From a checkpoint of a small transformer trained on Wikipedia: capped logits.
Each number is 128 + 32 x the weight over its row's rms, rounded and kept within 0 to 255. Layers, rows and columns count from 0. The size above them is the row's rms in percent of the matrix's.

# layer 6 attention output (transposed), 128x128, rms 0.1, rows 15-27, columns 0-127
size [103  97 112 100  99  97  95 101  98 103  88 107  94]
[[122  90 118 101 155 111  95 155 131 103 180 178 110 133 131  59 129  90 120 124 153 155 147 174 155 121 210 165  98  94 162 109 113 139 133 140 143 111 102 163  79 105 121  78 139 132 133 186 111 110 158  97 118 126 139 179  94 196 134 105 112 151 155 140 142  94 130 137 142 130 120  90 124 112  87 120 196 111 135 149 210 127 155 101 155 113 117  92 150 128  87 143 134 218 143 177 185 131 104 137 132 123  81  96 217 113 167 125 161  94 153 175 138 197 143  99 152 158 118 112 150 119 186 120  84 169 135 146]
 [196 122 155 112 131 152 115 142 123 159 152 120 117 197  83 106 134 117 120 100 156 167 117 101 146 187 127  84  44 130  98 146 117 191 113 125 113 103  73 186 139 114  75 115 114 131  84 127  93 164 144  98 133  43 166  82 123 103 125  97 175 137 150 107 101 164  87 140 131 147  98 158 148 118 168 153 158 144 113  86  61 134 126 123 133  35 161 125 135 117 100  84  94 130 149 122 169 132 150  71 193 153 147 163 175 110 100 144 149 146  95 118  95 134 158 121 183 125 129  93 140  78 178 127 126 139  90 134]
 [ 91 111 155 155 108 159 148 160 140  75 121 119 142 124 133 118  87  79 111 134 136 178 159 118  96 159 100 116 180 166 169 134 156 154 125 169 129  88  87 172 108  87 171 128 181 213  53 149 140 171 102 120 146 144 124 221 116 145 109 146 127 145 107 126 133 143 133  99 103  95 137 150 114 164 122 136 176 121  93 145 214 110 169 102 137 118 159 109 100 186 131 125 125 105 194 134 102 110 174  78 131 169 113 123 111 144 117 152  78  89  96  86 126 123  94 140  83 183  96 174 120 169 151 130 125  78  98 174]
 [109  79  90 142 163 134 115  90 112 108 135  94 123 178 161 153 117 106 133 151 155 116 183 109 143 100 122  78  83 133  94  99 155 194  81  77  82 139 116 152 131 130 121 111 120  78 142 143 144  52 102 161 124 115  81 159 123 112  76 148  80 165 126  98  87 112  57 192 141 112 125 141 150 167  82 140 137 172 157 118  64 145 143 148 141 133 126 134 137 176 154  38 140  79  91 149 129 136  83  72 155 106 154 142  94 123 168 122 158  96 128 157 161 109 212 102 116  93 130 101 134  98 129 135 133  94  94  85]
 [113 115 144 100 115 138 131 103 159 138 183  96 140 116 110 121 174  64 113 117 172  83 119 121 100 105 130 107  50 158 141 129 137 131 175 140  75  73 153  74 131  90 115  95 119 163  57 184  79 121  80  76  78 113  90  61  98 170 159 109 144 149 122 128  88  67 150 165 117  93 185 132 124 143 154 100 110  71 134 123 103  82 143 107 103 182 139 100 141 105 158 165 133  64 171 144 197  99 106 108 151 156 101 144 110 108 145 151  92 134 125 122  91 154 110 129  82 127 127 125  86 178 160  84 114 103 138 124]
 [123  99 162 120 122 105 180 139 125 107  80  97 158  78 101 132 115 140 111 144 111 142 133 180 131 106 151 154 190 132 154 147 122  98 170 141 161 133 159  95 101 139  91 154 108 161 145 109 110 131 157 111 131 161 143 114 160 106 127 107  96 146 173 125 143 112 121 108 134  70 145 119  99 135 135  96  91 199 167 136 255  76 121 118 112 149 122 101 157  53  88 152 154 145 155 145 127  90 130 199  86 163 100 129 101 113 123 118 106 184 138 152 103 180 124 103 147 161  53 111 137 122 125 105 151  92 165 134]
 [ 71 116 162 115 125 165 181 140 127 138 161  98 150 112 138 113  83 129 106 156 151 143  89 119  84  89  88 166 174 175 145 122 132 123  96 165 146  77 153 109 152  96 100  93 170 123  84  77 137 111 148 146 139 175 131 195 116 123 103 129 120  95 130 109 119  80 134  57 128 111 172 132 127 123 117 155 167  86 132 137 255  98 139 126 133 124 155  91 131 125 119 124 115 155 144 129 118 141 132 132  31 132  92 124  85 138 155 126  15 119 120 157 126 146 132 136  84 134  65 164 119 118 105 162 160 152 133 116]
 [118  77 229  75 101 172 139 120 188 148 149 139 148 114 139 137  95 137 133 122 120 112 155 162 128 172 108 137  73 111 179 109  77 156 145  85 170 120  96 144  54 126 113  95 107 132 116 110 132 198  96  86 113 136 134 107 142 137 121 137 135 160 108 133 146  66 126 133 200 108 142 171 128 101 103 158 161 112 160 100 120  76 140 119  95  98 168 120 127  98 141 142 157 133 153 139 157 139 112 113  84 172 135  92 139 175 101 134 194 120 131 157  59 100 193  87 110 196  68 155 172 113 130 160 126 133 178 140]
 [128 104 152 168 136 101 101 175  93 123 125 151 119 126 101 164 156 156  67 105 179 195  87 126 129 135 143  86 138 152 159 166 156 121 103 184 135 152 110 111  95  97 132 141 175 148 140 144  38  94 132 141 189 132 159 162 111 166 200  95 153 168 127  92  52 227 133 135  84 126 163 147 113 156 112 133  40 144  89 127  79 118 120 142 136 131 172 107 137 144 114 172 118  49 101 114 131 132  88 121 124 112 118 165 137 146 115  93  88 176 152  89 149 103 132 169 154 131 107 100 111 114 126 139 167 135 121 124]
 [142 121 124 132 132 125 121 111 173 118 131  98 126 113 120 170 132  93 170 147 147 135 157 131  88 163  93  64  47 124 117 104  94 131 179 119 106 111 102 102 121 131 159 109 117 123 176 136 147 102  90 142 137 114  53  57 126 125 138 137 131 154 149 162 115 149 135 152 149 191 135 183 131 125 168 161 105 118 131 131   0 156 118  98 164 132 114 111 149 122 193 110 145 110 122 143 152 170 119  40 154 116 161 132 158 159 123 156 152 104  93  54 133  95 139 131 113  96 179 116 121 130  96 142 143 104 117 136]
 [111 109 116 147 148 150 148 128 124 206 148 111  70 183 197 133  91 108 172 100 187 103 122 135 135 157 108 101  45  60 134 130 103 101 135 115  85 121 150  73 109 100 146  73 152  95 117  99 109 106  72 139 102 102 118  88 131 110  85 159 127 170 132 155 156 110 100 131 144 159 133 157 136 103 148 142 162  80 113 144   0 132 102 105 161 186 137 104 154 152 175  87 147 115 129 157 160 114 122 108 150 129 129 161 124  77 143 141 134  94  95 115 116 144 191  90 150 124 161 149 137 129 153 164 103 168  92 104]
 [ 80  82 139 101 149 105 103  98 149 155 100 112 103 134 125 143 143 143 149 123 127 150 114 128 158 136 201 132 134 160 154 172 157 119  80 113 142 151 117 131 136 120 133 132 192 172 159 138 135  85 173 120 133 113 182 157 135  80 147 133 108 104 145 130 130 139  96 121  78 150 186 103 136 183 101 124  90 223 139  61 156 107 165 175 108 131 140 140 150 180 126 255 127 160 106  68 102 116 136 104 152 132 115 126 129  99 135  45 173 142 132 103 108 144 106 160 180 108 154 111 125 101 177 147 186 125 156 117]
 [106 129 120 124 153 157 117  93 150 127 139 152 120 128 136 130 121 131 158 110 120 103 104 143 100 188 111  86  58  66 149  96 133 150 127 122  89 162 125  88 123 124 155 121  90 129 151  84 158 136  97 147 152 131  61  98 138 121 144 124 130 188 165 121 121 122 117 178 113 141 104 114 127 156 193 120 137  97 132 114   0 155 116 119 119 166 134 105 118 134 199  83 180 105 137 165 119  88 139  83 151 137 176 106 146  99 125 162 192 108 134  55 135 114 156 117 175  66 113 137 149 180 115 101 187  79 155 133]]
# layer 6 attention value, 128x128, rms 0.0617, rows 16-27, columns 0-127
size [ 93 109 104 104  95 100 102  92 101  88 102 103]
[[127 137  94 176 146 157 129  77 129 117 162  78 101 107 108 118 105 127 153 140  73 113 155 108 136 130 136 135 104 137  75 170 139  49  68 108 181  80 120  54 117  91 114 153 137 118 150 161 108  99 107 146  68 178  87 164 134 139 152 145 180 136 123 121 157  55 138 143 173 122  86 151 128 116 147 204  85 119 161 125 102  84 102  89  94 185 152 146 155 112 119 125 174 109 133 107 110 133  87 130 117  86  90 139 108 151 146 120 110 111 171 124 143 230 102  52 103 138 124 145 150 113  75 146 141 137 128  90]
 [129 140 137  96 124 160 135 112 141 131  95 173  94  93 159 126 118 190 110  90 140 112 101 123 187 148 173 186 124  94 126 132 112  95 141  91 161 119 175 128 183  64  50 123 123 133 109 143 127 140 108 166  63 177 150 135  97  74 120 146  99 139  87 159  94 113 150 116 121 156  64 136 112 155 113 134  93 157 178 102  84 152  72 168 152 146 132 161 127 116  96  84 108 187 122 129 194 152 120 135 136 109 190 210 170 139  53 132 128 172 125 120 141 108 136 135 147 100 181 145 155 100 164 143 124 184 159 131]
 [124 218 208  71 176 149 132 105 143 144 121 117 140 114 127  88 158 142 133 160 103 148 109 105 116 163 122  84 131 125  80 155  99 104 156  79 165 132 118  70 120 134 172 102 165 150  69 108  73 190 185 134 178 136 120 123 184 153 141 110 148 124  99 141 150 112 135 139 100 105 118 161 149 123 134 132  78 172 105  96  75 149 191  85  77 112 176 137 104  83 180 198 150 163  83  69 105 125 137 167 153 127 147 111 120 133 137 143 116 187 127 142 171  83 150 145 128 167 115 154 112  83 127 158  97 127 127 138]
 [100  87 101 149 148 148 123 194 101 155 118 152  96 183 149 101 134 124 140 134 134 153 107 110 117 133 139  93 135 129 112 123 135 122  35 153 163 149  92  76 107 145 193 117 139 106 140 137 161 145  96 127 164 109 158 112 137  80 169 109 160 115 169 134 133 140 140 154 137 104  16  72 109 135 121 153 186 192 168 168 116 155 112 155 160  99 101 144 142 189 105  99 141 126  93 193 110 127 145 150 190 111 125 134  93 123  51 143 164  94 145  86 117 132 170 148 154 110 126 106 113 115 153  84 127 135 221 114]
 [124 120 122 173 143 108 141 113  81 143  94 124 113 156 131 139 154 145 141 131 139 126  37 116 184 123 107 151  80 215  92 126 168 182 141 166  96 162  93 151 114 112 182  92 137 113 131 120 185 140 158 136 153 105 113  97  92 145  94  63 127 105 101 104 118 164 111 114 119 170 158  96 186 141 130 174 187 117 143 122 170 162 149 144 116 113 204 115 106 169 143  52  86 160 160 142 148  91 111 151 191 114 149 143 185 103 116 116 116  79 101 164 125 119 121  98  72 151 129 123  92 116 111  93 105 161  64 109]
 [133 163 122 179 143 133 133  98  89 110  62 179 153 167 158 160 181 163 118 119 126 149 128  61 170 130 142 134  78  27  95 100  51 100 151 152 146 157 122 112  81 100 145  78 136 135 120 189 100 162  99 120 120 108 149  82 111  98 140 194 106 168  98 106  83 117 121 161 124 168  95 106 141 132 136 122 108 193 122 141 150 125 150 128 172 102 132 142 117 119 106 124  89 108  90  90 122  96 129 119 158 133 133 197 234 145  87 124 134 141 182 104 174 142 124 126 117 127 147  80  99 149 155 141 122 147 145 101]
 [115 133 116 114 154 106  97 150 102 141 138 144 144 160 167 116 131  95 147 167 100 148  86  82 181 151 117 105 137 128 104 131 164  78 128 121 127 138 104  79 126 152 121 143 164 143  84 190 183 154 130 142 139  91 124 132 183 180 123  85 133 100 168  97 127 152 176 148 124 167  68 172 136  84 199 115  93 108 122 106 161 190  95 165 151 139 141 136 137 162 158  75  76 161 126  56 104 148 123 147 134 178 128 125  98  81 106 125 131 147 116 160  99 192 120 115 102 143 190  90 171 143 102  88 178 214 145  76]
 [134  92 135  86  78 175  81 118 134 118 137  87 119  95 113  69 127  73 141 104 104  87 143 118  84  87 103 127 159 110 105 103 120 124 123 108 106 102 182 110 134  56  62 103 163 122 108  80 156 151 152 137 153 143 160  82 178 148  81 168 100 140 102 112 120  88  75  70 159 122 149  60 109 128 159 166 166 176 193 149 107 162 173 162 108 131 142 148  93 113 104 122 127 101 146 160 145 129 122 113 157 136 163 171  88 220 120 129 148  79 143 177 128 144 147 115 117 114 153 103  99 104  90 146  65 129 156  86]
 [172 125 156  85  86 161  93  90 124  85 177 146 124  83 122  78 140 150 141  92 131  97 148 166  97  98 211 111 197  66 177 132 145 120 140 152 174 105  85 124 184 128 184 145 122 114  77 131 115 118 111 107  89 106 127 188 123 138  78 137  96 130 115 124 117 136 159 171 125 101 106 119 197 160  55  54 116 124 147 127 105  92 129 136 142 125 112 139 115 186  91 162  93 179 112 134 139  81 162 172 161 111 121 100  78 121 179 131 128 119 140 123 133 160  95 110 113 114 141 126 153 173 147 145  44 122  97 128]
 [171 133  91 135 168  61 149 167  99  43 123 114 210 121 145 123 141 144 120 157 136 174 118 125 117  80 145 107 138 123  99 147  96 126 120 153 104 161 111 156 104 135 122  78 114 115 109 175 125 127 136 111 108 174 152 112 157 168 130 161 142 106  95  73 162 133 162 175 198  44 129 133 134 125 130 159 137 107 141 144 134 133 174 110 126 104 135 144 145  99  87 125 112 156  83 206 125 162 141 152 131 118  63 110 153 146  64 165  85 233  94  91 176 120 130 167 117 123 111 164 139 173 180 108 151 127 132 143]
 [127 158 164 170 136 143 133 154 121 121 128 114 123 132  93 111 120 110 154 135 139  56 176 101  90 120  36 146  85  74 138 149 140 123 128 104 158  81 135 121 132 141  76 121 138 144 126 112  98 158 117  75 164 156 112 102 136 167 118 106 110 100 119 132 115 117 120 123 107 125 131 145 150  97 131 125 163 104 108 211 146 202 181 119 144 133 154 162 129  71 124  51 133 138 157 192 144 129 133 176 133  71 126  96  94  82  88 151 122 128 116 137 175 126 159  63  67  60  81  60 132  98  49 135 111 102 149 139]
 [120 134 123 155 101 127 105 139 166 151 168  55 114 136  91 114 167 157 112 123 130 190 197 132 142 113  90 112 147 158 111 170 172 149 122 122 122 122 129 178  99 128 102 133 110  59 117 125 106  87 108 107  96 117 130 122 139 173 137 137 171  82 114 145 175 143 163 153 145 186 127 137  69 112 113 107 150 179  91 108 134 175 115 136 160  31  95 183 171 195 118 165  69 154  50 145 160 168 124 123 164 105 146 120 130 118 118 139 164 165 118 170 106 125 126 179  86 103 160 141 150 116 155 105  47 159 122 108]]